config.toml
d_model = 320
head_dim = 64
vocab_size = 8192
activation = "xielu"
norm_eps = 1e-07
rope_base = 10000.0
rope_fraction = 1.0
parallel_block = false
init_std_qkv = 0.0281
init_std_o = 0.0
optimizer = "adam_atan2"
lr = 0.00119
beta1 = 0.95
beta2 = 0.95
Each number is 128 + 32 x the weight over its row's rms, rounded and kept within 0 to 255. Layers, rows and columns count from 0. The size above them is the row's rms in percent of the matrix's.

# layer 8 MLP up, 1280x320, rms 0.0971, rows 782-803, columns 160-319
size [ 89  97  93  96  93  99 102  97 101 103  98 103  88  81 101 101  92 101 106 101 101  93]
[[146 136 175 169  76  91 122 127 120 164 138 172 132 113 133 139 125 137 132 132 138  70 181 106 123 114 177 125 159 186 125 166 158 164 160  85  98 118 111 111 132 241 133 158 182  98  66  46 113  95 140  89 170 150 142 135 154 142 169  88 119 121 102 136 162  89  70  88 122 112 138  63 148  98 105 115  97 166 100  85 127 176 118 127 124 142 149 158 199 160 179 120 158 134 115 172  34 159 155 137 179 171 162 185 121  73  73 143  82 121 101 158 103 141 201 153 165 112 107  99 156  96 135 159 108 125  97 163 117 111 121  94 148 141 156 167  98 130  94 124 135  87 114 140 133  96  64 101 142 139  91  84 106  98 176 101 113 170  85  94]
 [153 103  94 117 110 139 159 140 128 116  92  69  55 194 125 117 109  53 100 110 137 152  52 118 155 130 107 109 170 123 116 103 161 107 127 133 127 114 167 169 127  90 142 124 135 179 168 153  93 174 177 197  99  72 130 220 120 108 122 115 130 147 182 150  85 155 123 164 121 113 178 121  66 124 110 171 110  76 184 132 134 104 128 102 104 104 138 167 136 165 148 140 146 125  96 113 101 118 106 117 153  83 150 134  74 135 135 117 136 120 138 129 126  98 127  45 166 164 166 115 154 110 173 101 174 156  70 160  79  75 147 159 120 143 127 151 100 119 117 153 173  76  88  89 128 103 102 134 142  86 199 128 168 172 146 101 164 111 122 132]
 [ 92 198  82 139 139 142  78 116 188 115 121 100 103 120 140 146 192 131 128 121 150 113  65 113 108  96 137  99 111  65 126 127 152 124 191 131 112  94  43 151 100 182 173 131  91 125 117  84 104 153 109  91 107 185 135 206 104 158 162  85 180 160 151 131 128 139  81 134 163 130 132 141 125 129 117 103 160 104 116 173  84 144 100 126 146 129 130  62  99 156 133 114 138 139  96  86 111  85  72 127 160 131  89 121 105  81 121 160 171 182 132 107 133  89 146 100 168 134 158 100 116 103 134 124 133 108 120 165 149 108 138 128  98 160  77 128  92  89 181 164 178 136 158 109 151 150 118 163 107 138  80 130 158 192 112 136 124 135 111  75]
 [142 156 110 101 146 153 123 118  71 116  97 147  98 109 145 138 103 126  71 143  96 128 136 162 154 157 191 113 148  90  52 148  85  81 137 129 158 123  92 156 126 164  87  92 132 125 102 119 108 128 145 143 165 122 160 101 146 123 110 126 116  89 133  83  99 113 114 130 140 126 162 102 124 127 123 112 117 140 180 144  86 177 103 127 110  72 139 173 193  70 120 145 112 140 122 146 159 103  49 149 131 131 142 146 169 123 118 101 182 111  88 122  95 100 208 182 113 110 105 187  26 170 174  68  77 141 138 143 194 122  73 229 139  59  84 131  94 105 168 171 145  90  67 129 103 160 160 140 139 105  76 164 108  62  92 128 134 195 104 147]
 [132  92 138 130 142 111 158 147  83 125  63 109 144  61 110 112 161 149 120 112  97 157 117 135 125 111 127  91 120 138 123 116 113 109 173  24 152  82  73 121 163 125 104 211 153 152 111 170  70 157 160 152 170 134 126 153 105 185 206 101 157 105 134 167  99 162 106 128 119  68 169 105 165 115  52 185 105 153 121 150 175 160 142 105 137  84 181 103 104 134 139 166 156  66  77 134 102 188  79 166  92 138  79 135 156 131 106 146 126  99 113 172 110 139 110 148 129 163 113 139 153 122  67 144  77  86 102 121 139 134 139  93  88 127  92 117 110  77 160 108 117 177 159 164 117 198 110 104  88 172 185  59 122 142 150 164  62  94 137  88]
 [135 179 124  96 116 110 130  94 161  89  63 142 113 120 148 127 104  86 121 156  94 114 142 173 180 160 115  62 136 119 167  93 144 108 136 155 119 146 133  86 157 100  79 135 147 163 203 101 131 140 126 162 164  99 138  83  75 102 166 105 105  75 116 102 149 159 117 155 144  79 121 140 140  98 134 149 148 116 158 104 173 149 115 176 112 103  98 139 112 109 202 124  36 109  93  90 148 145  96 166 147 135 113 137 139 142 144 121 144 125 136  88 150 165 199 134 148  95 106 127 135 140 140 100 137 124 137 127 126 165 108  75 106 143 165 121 106  77 128 128 168 119 145 119 131 153 164 185 163 145 153 147 162 147 170  77 112 127 146 163]
 [131 126 117 143 115  79  53 121 134 159 160 174 180 120 122  78 159 160 169 165 148 150 139 134 125  54 139 163  87 154 146 148  82 151 105  95 151  85 123 146 160 176 143 150 167 157 177 100 122  97 127  98 120 141 110 130 156 119 156  68 154 154  99  99 122 155  72 176 184  35 107 157  98 166 143  86 113 187 133 202 177 120 171 130 123 157  97 104 186 170 115 100 126 102 124  71  94 103 168 140 123 102 143  68 130 143 148 153  56 131 158 116 117 119  97  96  72  77 124 149 111 110  89  88 135 129 120 124 132  96 166 122 128 114 115 109 118 124 156 122 159 118 153 126  98 123 133 123 185  70 156 119 113 140 105 121 136  66  98 133]
 [121 126 113 116 125 102 142 141 136 114  90 152 107 153  78 141 155  84 113 120 144 152 142 167 122 104 170 145  82 150 165 112 117 126 123 119 105 174 111  51 143 142 113 158 113 133 126 133  78  83  97 103  95 226 141 125 179  37 167 120 149 124  77 134 132 101 138 111  90 151 128  97 139 131 182 123 161 158  83 124 151 126 106 106 138 129 126  74 160 111  64 148 137 110  80 178 121 181  88  84 109 169 146 138 157 128 126 148 130 133 214  94 119  48 136 176  94 134 147  57 135 109 141 114  98 133  97 112 144  67 146 112 207 129 143 150 108 202 134 135 130 131  92 106 126  98 123  92 153 165 131 119  60 166  73 127 141 133 114 122]
 [128 185 116 160  95 143 143 141 151 126 110 167 103 155 160  92  96 109 150 142 167 124 100 117 140 145 148  84 171 158 142 105 161 136 146 142 122 126 130 125 153 145 118 117 132 118 141 142 189  69 108 142 148 177  99 143 161 132 147 143 133 130 142 204 106 147  92 157  66 122 147  86  82 170 142 173 119 171 117 147 138 183 115 125 139 152 194 131 152 139 111 218 161  98  62 152 181 140 188 141 147 129 123 138 121 107 143 139 181  95 107 137 170 116 121 111 137  88  92  97 110 140  94  99 170 160  91 144 140 112  77 186 163 178 185  74  31 126 119 175 155 150 115 183 128  85 154 142  68 161  96 154 150 110 145 127 139 163  88  93]
 [110 141 112 184  98 120 147 145  62 141  98  63 104 116 133 189 147 160 115 180 123 112 136 134 145  92 138 109 105  98 149 114 133 155 169 124 131 140  39 107 113 159  86  51 134 129 116  75  40 190 172 159 151 158  86 181  61 163 181 156 157 119  75 156  59 248 134  77 182 113 160 110 151  93 147 152 119 105  99  98 112 126 130 147  87 180 158 126 123 103  75 140 186 148  97 132 133  95 116 154 119  82 124  75 140 121 115 128 106 165 133 150  96 125 151 130 140 145 127 155 118 195 146 104 122  64  74 119 144  95 151 136 124 188  97 122  96 129 155 160 122  80 134 160 134 137 119 138 133 121 130 143 120 138 132 102 194  66  88  77]
 [130 105 171 193 179 138 174  87  82 122  57 152 113 168 173 177 150 136 120 170 189 125  95 143 165 103 161 126 129 115 100 111 106  79 130  96 135  96 165 111 100 105 101 128 151 168 177 132 163 131 145 157 169  94 133  96 136 110 128 180 136 107 164  66 169 125 116 161 126 106 154  88 152 114 124  94 122 110 151 101 107  95 186 145 131 132 148 142 130 103  90 178 163 101 139  72 142 102 121 123 132  65 171 128 132 165 121 109 155 140 158 166 144 161 139 151 139 123  85 144 106 178  79 148 129 103  70 157 100  75 115 121 109 139  86 152  80 126 109 148 126 100 166 203 149 104 167 103  92 148 189 117 120  85 169  76  93  66  88  87]
 [ 85  91 161 125 131 100  93  73  46 127 119 121  94  75 148 148 128 142 120  94 173 135 119 131 200 115  77 172 145 126 130 122 145 139 143 107 159 127 113 143  71 117 123 103 143 141 158 120  75 107 176  84 146 118 121  64 123 193 148  98 161 101 131 123 179 137 147 130 106 127 189 145 169 149 145  84 130 113 141  39 126 107 112  98 140 160 131  96 128 123 138 139 137 103 118  84 158  80 117 147 135 181  51 150 128 151 121 142 172 172 114  70 107 112 177 125 125 117  69  90 103 160 165 151 151 114 136 120 160 120  80  92  95  92 148  97 142 107 119 105 168 141 147 112 154 160 214 154 134 152 123 114  98 107 152 112 109 170  92  85]
 [169  81 148 149 134 154  74 101  33 134  90  68  97 117 141 168 119 123 147 171  89 112 134 119 100  90 117 100 122 156 139 141 123 133 183 146  97 123 130 123 154 156 124 127 119 136 126 102 131 124 123 101 133 117  96 138 108  87  97 159 129 149 101 149 105 107 109 135 129 149 118 151 126 121 138 105 132 130  73 147  89 131 211 191 157 107  95 174 151  72 150  93 205 107 123 110 199 108 105 145 145 186  82 146  79 115  77 135 160 187 145 166  72 126 156  99 186  79 153 110 186 135 122 143  74 149 133 113 158 152 112  41 127 147 178  75  95 149  89 108 111 132 101  92 125 143 123  95 141 166 144 116 113 140 109 119 104 108 106 155]
 [181 125 137 150 129 158 149 128 118 152 146 100 125  84 145 150 116 142 142 175 100  87 159 102  99 114 109 145 140 181 137 133 150 173 181  86 151 165  82 149 130 160  34 122  95 136 127 126 137 128 111 131 131  78 121 165 174 144 187 124 166 137 140 121 209 103 108 113 126 128  97 131 158 120 101 170  57 166  62 126 181 179 122  97 128 175 126 141 113 173 182 120  87 181 126  61 122 113 193 152 169 153 129 122 137  91 112 214 171 151  94 160 133 114 184 160 101  53 171 143 127 148 100 129 149 144 115 153 102  77 149 145 137  90 173  96 145 106 136 126 108  83 130 120 112 109 122  89  66 104 156 105  88 101 185 124  99 109  98 132]
 [157 113  83 152 156 142 137  94 116 148 189 133 150 166 146 147 130 176 214 185 167 129  90 193 196 105 163 180 123 180 118 130 154 141 135 166 159 155 142 122 190 165  92  67 162 168 148 156 170  64 161 149 145 174  91 149 154  89 153 144 145 156 176  61 128 128  94 154 133 156 142 125 138 163  84  85 131 150 136 111 190 189 163 143 117  83 103  90 127 147  80 120 162 118 125  33 180 176 156 134 116 139 114 182 157 138 130 109 173 107 150  98 166 100 101  99 121  98 168  85 176 123 144  90 131 136 159 123 150 127 158  92 114  98 117 129  82 117 171 118  98  69  61 161 122 122 179 166 133 110 127 157 146  96 115 112 142 117 129 102]
 [104 141 154 148 101  83 129  57 107 124 197 123 123  38 149 143 111  90  91 126  63 159 152 133 139 107 109  80 161 149 104 128  82 129 173 100 159 113 173 127 170 150 107 118 125  46 127  64 143 137 145 122  73 172 160 189 137 142 148 121 153 122 145 136 123  90 106 100 107  94  62 145 151 128 115 154  91 144 152 109  95  61  71 153 151 106 132 135  71 100 151 171 111  87  59 179 142 112 108 120  71 120  87 147 125 104 191 107 144 149 150 147 129  79 166 149  84 153 151 147  96 163 155  99 146 207 159 147 103  80 121 197  87 131  82 120 100 138 138 139 158 182 100 129 120 101 163 164  99 120 146 150 165 177 132 184 123 170  98  99]
 [ 86 129 123 175 144 169 106 147  71 100 170 146 173  34 150 111 156 132  99 112 106  95 106 137 194  98  50 156 104 152  86 143 138 104 130 101 138 146  97  76 155 127 206 160 153 138 153 141 159  71 180 145  64 116 141 127 119  91  85 110 170 116 172 173 130 179 147 106 175 107 128  73 147  77  90 134 113  77 164  97  95 180 162  84 134 109  81 101 134 106 169 114 112 174 151  97  73 122 103  60 135 135  79 147 114  98  85 176 131 141 138  83 169 135 111 145 149 129  98 109 146 169 142 188 125  92 125 114 141 103 118 112 153  96 128 131 148 110 173  89  83 164 143  64 138 111 124 112  96 181  46 134 113 183 168 101  58 109 143 151]
 [123 136 116 171  77  88 138  76 107 147 122 136  86 169  90 149 196  62 135  79 128 143 131 131 171 149 109 136 105 118 106 170 102 140 102 133 124  93 159 150 103 141  61 122 134  92  68 146 147 122 120  88  85 111  84 136 152 109 119  91 104 184  95 108 153 130 160 126 213 183 107 115 153 120 126 150 111 214 136 178 151 120 149 106  85 141 138  74 176  99  76 128 143 135  66 112 148 148 163 193 224 164  88  96 116 110 129 171 142 145 167 147  92 133 159 111 158  89 117 139  96  79 122 147 138 189 154 155  85  60  69  77 140 131  68 171 102 132 134 142 168 113 101 143 126 118  94 145 115 109  91 107  64 139 123 119 163 112 182 133]
 [ 90 199 134 167  68 116 134 161 132 160 142 110 107 146 173  94  68 144 140 151 152 138 132 136  95 139 111  82 114 119 122 138 179 150 134 116 112  70 115 149  76 130 107 122 199 116 131 203  87 137 122 137 185 150 113 108 132  89 158 163  86  68 180 222 118  92  70 134 126 138 166 143  76 125 109 139 110 131 128 138 170 119  60 160  75 106 127 146  72  95 144 105 142 136 157 112 142 132  78 203 112 166  95 112 180 174 113 119 136 135 165 120 163 108 112 120 178 125 115 138 121 151 139 121 134 140  89 113 149 148 151 223  96 204 162 129  97 110 124 124 149 194  75 176 134 140 110  80 163 126 130 163 103 102 104 131  92 109  69  64]
 [121 141 112  57 131 203 148 101 159 108 145 159  95 114 123 108 147  93  67 105 153  97  98 104 151 133 191 179 117 178 196 133  92 185 172  70 110 152 133 155  91 190  85 205 180 117 156 140 135 120  98  81  96 149 135 164 108 181 113 155 138  82  84 178 123 132 100  81 164 105 141  64  99 176  99  92 125 170 115 138 150 114 137 155 135 127 108 120 139 168 149  94  81 124 123 106  93 159  94 105 111  92 143 121 173  98  82 102 151 126 151 162 109 112  78 130 190 123 111 160 167  96  84 177  96 101 116 106  83  80 125 158 143 141 132 121  78 121  82  92 107 123 136 123 129 173  78 124 159 100 108 131 151 131 179 138 169 113 125  87]
 [ 89  96  91 153 132 117  99 186 178 125  85 171 147 127 104 157 111 133  27  61 122 154 163 102 154 101 128 154 123  57 139 182 133 173 206 142 147 101 108 147 103 125 184 184 143 110 149  48 147 117 125 136 125 193 108 136 160 170 121 155 115 147 153 146 178 124  97 123 171  95 137 154 113 172  93 132 124  92 137 105 105 108  76 159  96  97 134 145 159 190 142 113 124 122 137  92 152 144 136 128 141 149 141 140 151 108  95 145 191 147 110 123  77  98 134  75 171  96  81 114 129 147 129  97 113  96  78 127 149 119 112  97 108 112 152 110 114 194  99 145 139 157  88 152 155  74 160 202 155 155 158 151  96 150 100 188 108  84  81 131]
 [ 92  74  95 160 134 192 111 138 163 119 106 149 188  46 176  95 160 151 144  96 185 214 159 134 152 125  83 168 155 188 159 157 121 146 134  98 141 155 101 145 176 153 154 200 106 179 153  65 154 161 106 110 141 119 148 161 134 133 183 174 143 135 152 117 151 121 120 135 113 143 115 143  94 113 118 118  88 143 108 137 181 190 136 160 137 116  80 125 125 107 139 134 195 102 131  86 130 147 145 162 125 146 112 111 123  96 121 142  94 155 177 153 113 103 148 156 187  27 121 106 154 108 139 136 151 176  73 125 178 107 131 146 142 191 149 115 115 168 109 150 136  37 144 110 152 166 128 120 150 146 109  68  79 169 133 108  68  77 134 110]]
# layer 8 MLP down (transposed), 1280x320, rms 0.0922, rows 782-802, columns 160-319
size [ 98  99  87  93  97  95 101  95 102  98  97 101  90  92  98 102  96  98 102 102  94]
[[116 117 152 128 121 116 137 137 134 137 210  87 106 162 176 111 104 111 184 115 103 176 117 151 150  73  41 133 125  89 162 130 107 146 132 101 126 134 136 104 118  77  55 170 118 112 146 156 109 158 112 144 141 151 167 140 107 126 144 149 104 164 136 161  95 165 174 141 171 158 111 162 108 141  83 113 130 116 137 141 153 111 122 163 137 113 122 117 113 127  70 134 163 119 145  81 155  84  92 124 128  83 182 139 147 190 121 122 133 136 162 128 134  82  88 113 138 134  78 137 109 150 118 118 119 183 120 138 112 127  82 173 104 131 113 117 153 121 130 146 146 115 114 133  93 156 145 170 149  67 125 147  96 111 121 116 151  95 119 121]
 [131 181 146 129  70 155 153 124 134 166 147 121 107 130 194 132 101 193 107  90 134 150 190 135 120 146  93 120 103 148 167 111 119 174 147 124 121 105  89 126 155 124 183 141 131 142 132 129  51 151 114 115  71 173 192  83 148  96 174 136 137 109 137 146 143 108 151 106 138 150 126 141 156 159 107  58 137 141 100 145 128 169 100  97 151 130 141  72 183  97  98  84 122 144  82 125 130 162 128 100 134 160 139 131 161 124 141 136  88 128 132  94  80  97 158  93  95  94 127 122 142 129  77 163 132 117 146 103 146 168 124 127 143 216  72 115  95  81 110 184 149  92 172 161 106 182 126  62  94 177  48 121 159 152  45  99 104 177 131 120]
 [110 107 108 128 172 133 125  65 123 150 130  67 139 136 152 115 120 111  86  62  98 161 103 160 110 115  79 135 122 158 144 151 136 143 118 173 149  94 163 163 115 108 144 163 122 103 125 160  93  91 138  96 102 141 105 192 111 131 170 111 134 179 154 148 152 160 112 109 126 116 124 172 105 102 102  82 181 148  89 203 122  98 117 118 104 116 120 137 101 101  93  67 121 152 164  75 190 139 104 135 175 132 153 102 134 146 125 107 130 165  69 117  85 152 161  81  96 140 129 162 111 149 180 132  98 140 138 118 102  65  62 166 120 120  69 140 134  45 150 114  92  81 143 119  96 184 169 109 160 120  96 128 149 143 124 154 186 119  93 190]
 [143  66  93 178 111 149 182  95  76 118 110 131 145 142 105  84  75  93  75 163 154 113 112 142 100 166 160  96 126  47 125 134  96 125  88 123 146 129 128 117 194 116 110 114 152 165  79 115 124 111 149 108 139 143 130 127 113  91 152 119  86  90 181 121  74 147  35 160 104 138 157  66 125 120 121 155 133 144 133 103  74 125 107 155 113 125 154 107 147 157 161 178 106 137 125 105 118  62 140 169  93 166 154  91 128 132 167  76 127 147  96 131 105 131 175 105 102 130 153 138 158 133  95  29  97 108 127 180 178  88 160 163 106 171 142 106  96 159 130 102 178 131  69 135 128 147 159  76 113 169 161 159  99 105 145  88 123 191 136 191]
 [138 121 124 174 121 154 123 121 124 170 152 142 115 141 164 108 171 135 139 150 120 150 131  84 116 144 134 141  79 107 130 154  64 156 165 150  67 191 165 103 127  89 178 169 119 155 149 118 111 149 153  79 144 116 171 115 130  77 122 136 150  40 107  86 117  99 127 115 136 142 133 123 139 126  96 120 132 110 172 162  77 145 113 104 206 140 125 206 162  91 126 115 202 142 190 154 138  76 125 207 148 135 104 137 111 122 113 158 166 146 145 117 146  66 128 128 117 163 108 135 120 155 147  99  93 122 148 141  99 154 131  65  88 104 129 162 124 132 141 178 140 170 114  97 125  61 198 149 139 116  89 181 197 171 141 126 173 158  77 159]
 [180 156  83 181 129 103 159  69  83 135 104  69 157 139 138 105 136 105 100 144 118 111 157 158  70 120 102  67  72 125 101 108  94 116 141 153 149 231 106 155 141 113  92 114 131 154 136 159 129 110  52 114  91 131  51 139  51 150 153 142 118  91 147 156  67 112 156 146 141 124 111 166 124 121 171 126 164 107  89  86 136 209  78 123  67  98 102 144 179  90 122 125 192 133 164 138 121 161 105 116  95 120  93 147 113 125 191 151 125 179 169 153 138  68  97 111 184 132 119 133 140 133 127 110 141 174 185 114  85 155 111 133 125 146 131 111 160 118 108 135 123 158 134 151 135  85 156 103 118 100 106 105  47 132 165 122  78 174 110 148]
 [110 100 105  51 146  88 177 160 153 140 147 125  79 179 161 141 104 132 138 160 108 118 117 174 121 156 104 149 109 117 176 114 109 109 121 143 116 133 153 170  82 100 127 152 151 148 156 182 131 164 113 111 114 158 112 178 137 140 143  84 145  80 134 186 160 134 116 114 118  73 128  94  92 117  78 121 155 129  68 119 113 185  78  57 162 151 146 165  43 119 229 120  96 107 166 140 144 129  89 165 154 138 119 127 134  92 136 174 130 156 140 135 158 221 124 124  98 114 115 128 103 147 128 123 152 170 145  89 155 119 109 108 105 139  67 167 133 124 213  88 171 137 139 109 130  96  88 143 124 145 141 112  77  97 108 138 126 125 164 111]
 [138 162 179 155 106 171 167  98  48 151 126  64  68 102 107 124 164 199 115 126 152 104 149 105 129 131 180 122 118  87 126 148 162 138 113 132 172 152 133 149 123 100  93 168 155 140 110 176 102 130 132 181 105 121 116  94  94 143 130 119 112  95 116 134  94 147 157 137 122 138 150 135 100 148 137  92 165 161 180 126 114  70  66  64 151  91 125 130 162  94 127 140 139 125 120  86 144 105 141 133 111 139 127 115 190 104 131 132 108 229 157 202 141 121 128  99 123 127 101 169 148 162 113  44 122 120 134 129 206 153 161 164 184 175 114 142 132 168 113 111 168 114  68  78 151 133 149 101  97 129 126 136 117 119 171 172  90 139 143 123]
 [132 193 103 127 145 193 168 183 133 178 133 110 127  83  94 145 133 136 169 147 105 124  51 150 110 179 146 149 117 115 150 159 123 110 177 108 189  84 122 112 158 157 142 109 183 134 167 151  72  92 111 165 112  82 115  22 116 119 109 134  88 176  88  95 107  80 179 140 108 114 175 107 105 143 133  93 125 158 121 131 144 143 128 142 159 179 124 162 110 126 157  92 140 100  72 136 131 196 140 179 120  88 137  85 155 160  86 158 129  50 152 123 179 137 169  82  86 143 123 120 177 133 100 133 155  77 178 120  84 108 135 104 151 113 122 159 175 118  93 129 113 159 153 157 180  84 120 155 143 109 127 249  48 109 110 148 185 109 132 175]
 [133 156 130 145 143 143  96  89 121 172 115 114 174 135  91 132  85 135 150 123 109 165 205 148 104  83 136 117 156 137 149 158 127 159  97  81  80 120 156 156 135 155 134 145 123  77 113 147 117 155 130 103 163  99 109 155  87 120 144 115 124  76 188 128 151 181 120 147  74 196 132 114 114 136 135 180 153 136  37  70 137 108  93 148 134 128 164 126 133 155 108 141  76 197 144 208 180 136  70 171 191 104 140 104 164  78 140  97 162 173  77 142 109 114 186 142 115 152 111  98 168 158 110 118 125 133 106  63  83 119 129 139 128 125  78 140  99 104 116  92 146  61  92  73 116 184 126 138 125 151 111  77 200 101 109 173 121 149  85  96]
 [149 190 127 118 116 146  82 170 158 102 122 121 164  93 126 138 180  80  93 138 129  92 128 161 103 138 149  94 139 161 157 112  91  54  98 172 117 159 133 114 129 116 113 158 126 116 104 102 117 137 128 127 118 146  92 129 123 228 138  81 116 106 189 102 154 115 144  69 151 169 164 116 127  93 136 127 135 117 102 118 134 178 153 132 176 101 152 108 172 151  62  85  87  96 107 141 110 190 135 121 143 129 129 115  70 154 177  73 132 140 143 129  60 155  61  99 132 131 159 190 143  83 131 209 102 111 122 133 144 140 161 156 144 104 161 146 161  72 139  95 106 127 171 131 115 129 151 136 161 109 104  91 134 104 119 120 148 149 163 144]
 [152 145 131 127 114  67 140  74 113 150 118 130 133  66 110 152 101 164 158  88 141 146 148 161 114 185 155 147 115 159 143 167 123 139 154  90 199  46 141 119 146 153  81 121 143 110 160 122 172 145 128 122 122 124 111 142 107  76 167 133 139 126 193 137 153 111 114 158 118 144 208 145 101 102 149 115 125  96 114  91 120 124 130 123 127 110 140 117 167 147 138 187 133 111 179 108 156 146 114 128 125  99 137 115 146 170 176 101 100 116 141 107 164 141 155 147 146 136 126 187 117  93 120  77  96  91 132  88  87 151  93  97 173 129  74 171 133  49 168  98 159  86 153 143 149 163 147 113 116 120 113  82 175 145 175 117 189 113  50 136]
 [ 96 143 182  85 130 111 179 156  94 135  82 122 133 158 125 119 110  96 165 168 149 127 132 127 133  70 117 113  78  44 113  70  77 120  96 108 138 119 102 149  97  93 163 174  53 125 130 108 163 102 144 140 121 149 122 129 103 106 180 121 141 103 115 141 124 130 115  79 107 137 169 110 104 111 161 148 149 135  82  80  74 109  97 125  93 119 125 194 170 131  97 121 121 183  90 149 137 102 143 168 185 125 112 130  79 145 112 114 174 143 117  94 133 175 171 136 102 161 118 153 148 109 138 164  92 116 167 149 158 144  90 133 106 107  82 100  92 113 144 145 102 165 145 156 128 127  93  70 123 119 159 145 136 179 137 158 132  96 105  63]
 [ 89 103 113 142 154 120 142 119 144  92 121 121 138 129  96  79 128 127  80 134 153 169 127 149 141 159 110 116  59 122  97 108 102 102 133 134 136  91 119  93 126 118 132 156 161 134 135 108 109 143 126 143 144 157 156 110  82 139 114 150 131 156 129 111 134 145 150 163  88 123 140 110 139 105 138 111 129 119 139 183 130 138 164 141 126 112 133 121 133 102  92 135 117  86 116 129 111 113 121 112 128 116 148 174 164 159 113 109 146 138 130 124 111  78  92  96 140 117 120 142  96 109 161 130 114 141 151 100 127 174 110 118 119 177 101 115 163 123 133 131 212 114 145 149 103 148 130 160 137  92  88 162 129 123 117 138 134 124 120 132]
 [125 168 155 136 186 142  84 130  99  90 147 114 148 136 126 151 125 178 123 145 147 141 156 117  75 102 116 129 202 128 157  80 144 154 123 164  70 135 109 170 118 147 135 123 119 110 150 183 132 139 115 140  81 111 156 101 107 146  93 135 142 142 112 178 103 136 126 119 120 124 121 157  86  97 142 124  83 147 112 153 108 128  64 100 131 115 131 163 122 152 107 130 144 177 194 135  88 152  83 124 100  96 160 103 109 168 117 149 101 129  76 138  77 249 184 109 131 114 113 112 134 134 147 111 100 137  80  70 154 123 116 161 172 125 101  85 126 153 188 141 174 157 116 130 146  77 153 128 132 132 140 164 145  50 110 137 152 101 126 103]
 [108 113 151 138 128 131 153  85  81 120 122 108  96 134  98 153 132 128 162  72 162 117 126 108 149  88 119 106 123  93 149  92 180 103 117 104  98 131 162  86 157 112 135 160 189 172 194 160 122 180 137  77 115 169 152 139  64 101 160 150 171 103 132 123 102 135  71 136  96 128 103 143 199  63  95 194 155 151 130 158 124 124 182 155 111 145 106  91 116 130 134 139 141 118 163 123  69 102 141 121 118 128 189  88 155 122 141 101  39  96  80 131 156  99 154 131 116 151 144 142 130 108 128  76  81  97 190 135 120 115 146 134  86  87 168 165 144 102  93  95  98 123 121 167 127 172 119 108  73  90 156 122 137  99 105 127  91 162  69 180]
 [168 121 134 109  98 127 122 186 105  65 171  96  63 139 136 169  98 149 109 129 150  40 124 149 111 146  71  69 154 186  94 138 113 101 129 152 163  83 154 122 136 155 116  96 122  83 111 140 118 157 124 112 122 109 182  89  55 110 123 112 197 171 171 198 122 117  67 114 130  68 154  99 127 164 164 176 168 138 164  88 114 146 161  88  71 158 131 165 161 123 124 161 147 148 146 136 108 148 147 160 105  90  91 130 115 106 145 128 172 131 170 115 122 149  93  80 119 146 156  78 157 138 162  95  90  88 111 155  69  89 127 120 101  84 137 136 131 131  80 122 108 154 129 126 169  81 139 105 107 123 141 141 128 186 113 170 133 113 151  49]
 [123 171 133 134 187  82  90 182 140  98 164 121 154 126 132  93 136 116 113 172 149 150  89 132  64 156 164 104 109 111 110  97 186  91 100 146 126 152 124  83 115  80 169 118  53 145 159 125 160  95  67  89 136 149 164 117  76 165  94 215 217 125 107 152 133  60 104 141 144 110 170 116 103 143 193 104 109 150 102 115 101 136 163  93 182  87 179 158 116 175  85 162  71 129 200 143 129 126 143  91  96 161 125 144 129 141 130 140  77 132  81 121 129 178 147 114 115 114 152 112 114  96 150 124 140 115 148 107 112  91 143 109 111 193 180 141 201 112 162 131 120 155 149 156  92  82  86 164 118 179 107 173 110 133 192 159 136 116 133 109]
 [119 145 168 110 147  61  61 200 177  95  91 128 184 156 172 163  92 151 120  85 137 132 144 151 134 152 136 166  96 118 101 148 102 123 151 170 160 186  97 134 167  87 110 150 131 149 119 195 102 154 129 139 158 109 113 166 185 110 168 105 156 139 113 141 133 161 148 146 154 128 107  72 139 147 151 131 132 149 105 172 170 129  88 100 172  82 109 162 107 119 104 181 131 116 106 121 147 139 127 148  95 133  59 141 100 117 121 190 152 134 178 174 160 141 157 153 127 162 184 198 125  89 127 141 101  90 115 112 145 149  96 175  99 112 155 175 143 110 122  65  93 160 138 160 207 156 165 121 134  74 151  93 117 170  93 120  93 170 139 140]
 [102 141  76 144 145 133 129 150 160 121 148 125 115 126 155 131  49 108 144 155 163 219 144  92  97 130 148  71  99 159  85 151 127  85 101 129 101 128  89  61 199 111 117 133 117 103 124 113 136 153  91 115 137 140 121 163 153 135 136  22 110 184 142 137 127  95  79 115 130 140 143 114 161 112 110 159 139 178 119 199 158  89 115 184 118  94 126  94  98  88 167 120 144  67 110 160 204 108 106 113 127 141  86 170 165  68  66 134  94 135 147 144 126  73 150 124 127  85 110  76 153 167 145 102 186 172 151 137 148 163  65  80 117 115 151 116 149 119 146 159 171 122 112 159 203 134 128  78 110 126 140 114 169 157 121 117 128 152 107 136]
 [149 134 104 122  91 151 112 116 126 120 155  73  99 144  80 123  90 143 161 149 144 110 134 166 102 124 122 149 181 130 131  84 116 172 128 118  82 134 142 138 176 138  51  85 167 155 155 180 171 125 100  67 118  89 104 122 145 120 176 106 147 117 144 103 162 161 187 130 163 165 122 159 148 141  87  81 119 128 101 108  88 121 105  47 128 190 142 116 109  80 155 187 144 108  71 103 171 104  77 126 142  79 180  93  78 163  79  94  99  65 109 131 170 173 120 111 107 108 117 143 132 157 131 133 155 166  81  93  84  87 119 145 121 124 135 121 149 109 212  95 115 146 159  69 118 128 147 109  53 160 113 127 169 135 128 148 197 153 130 119]]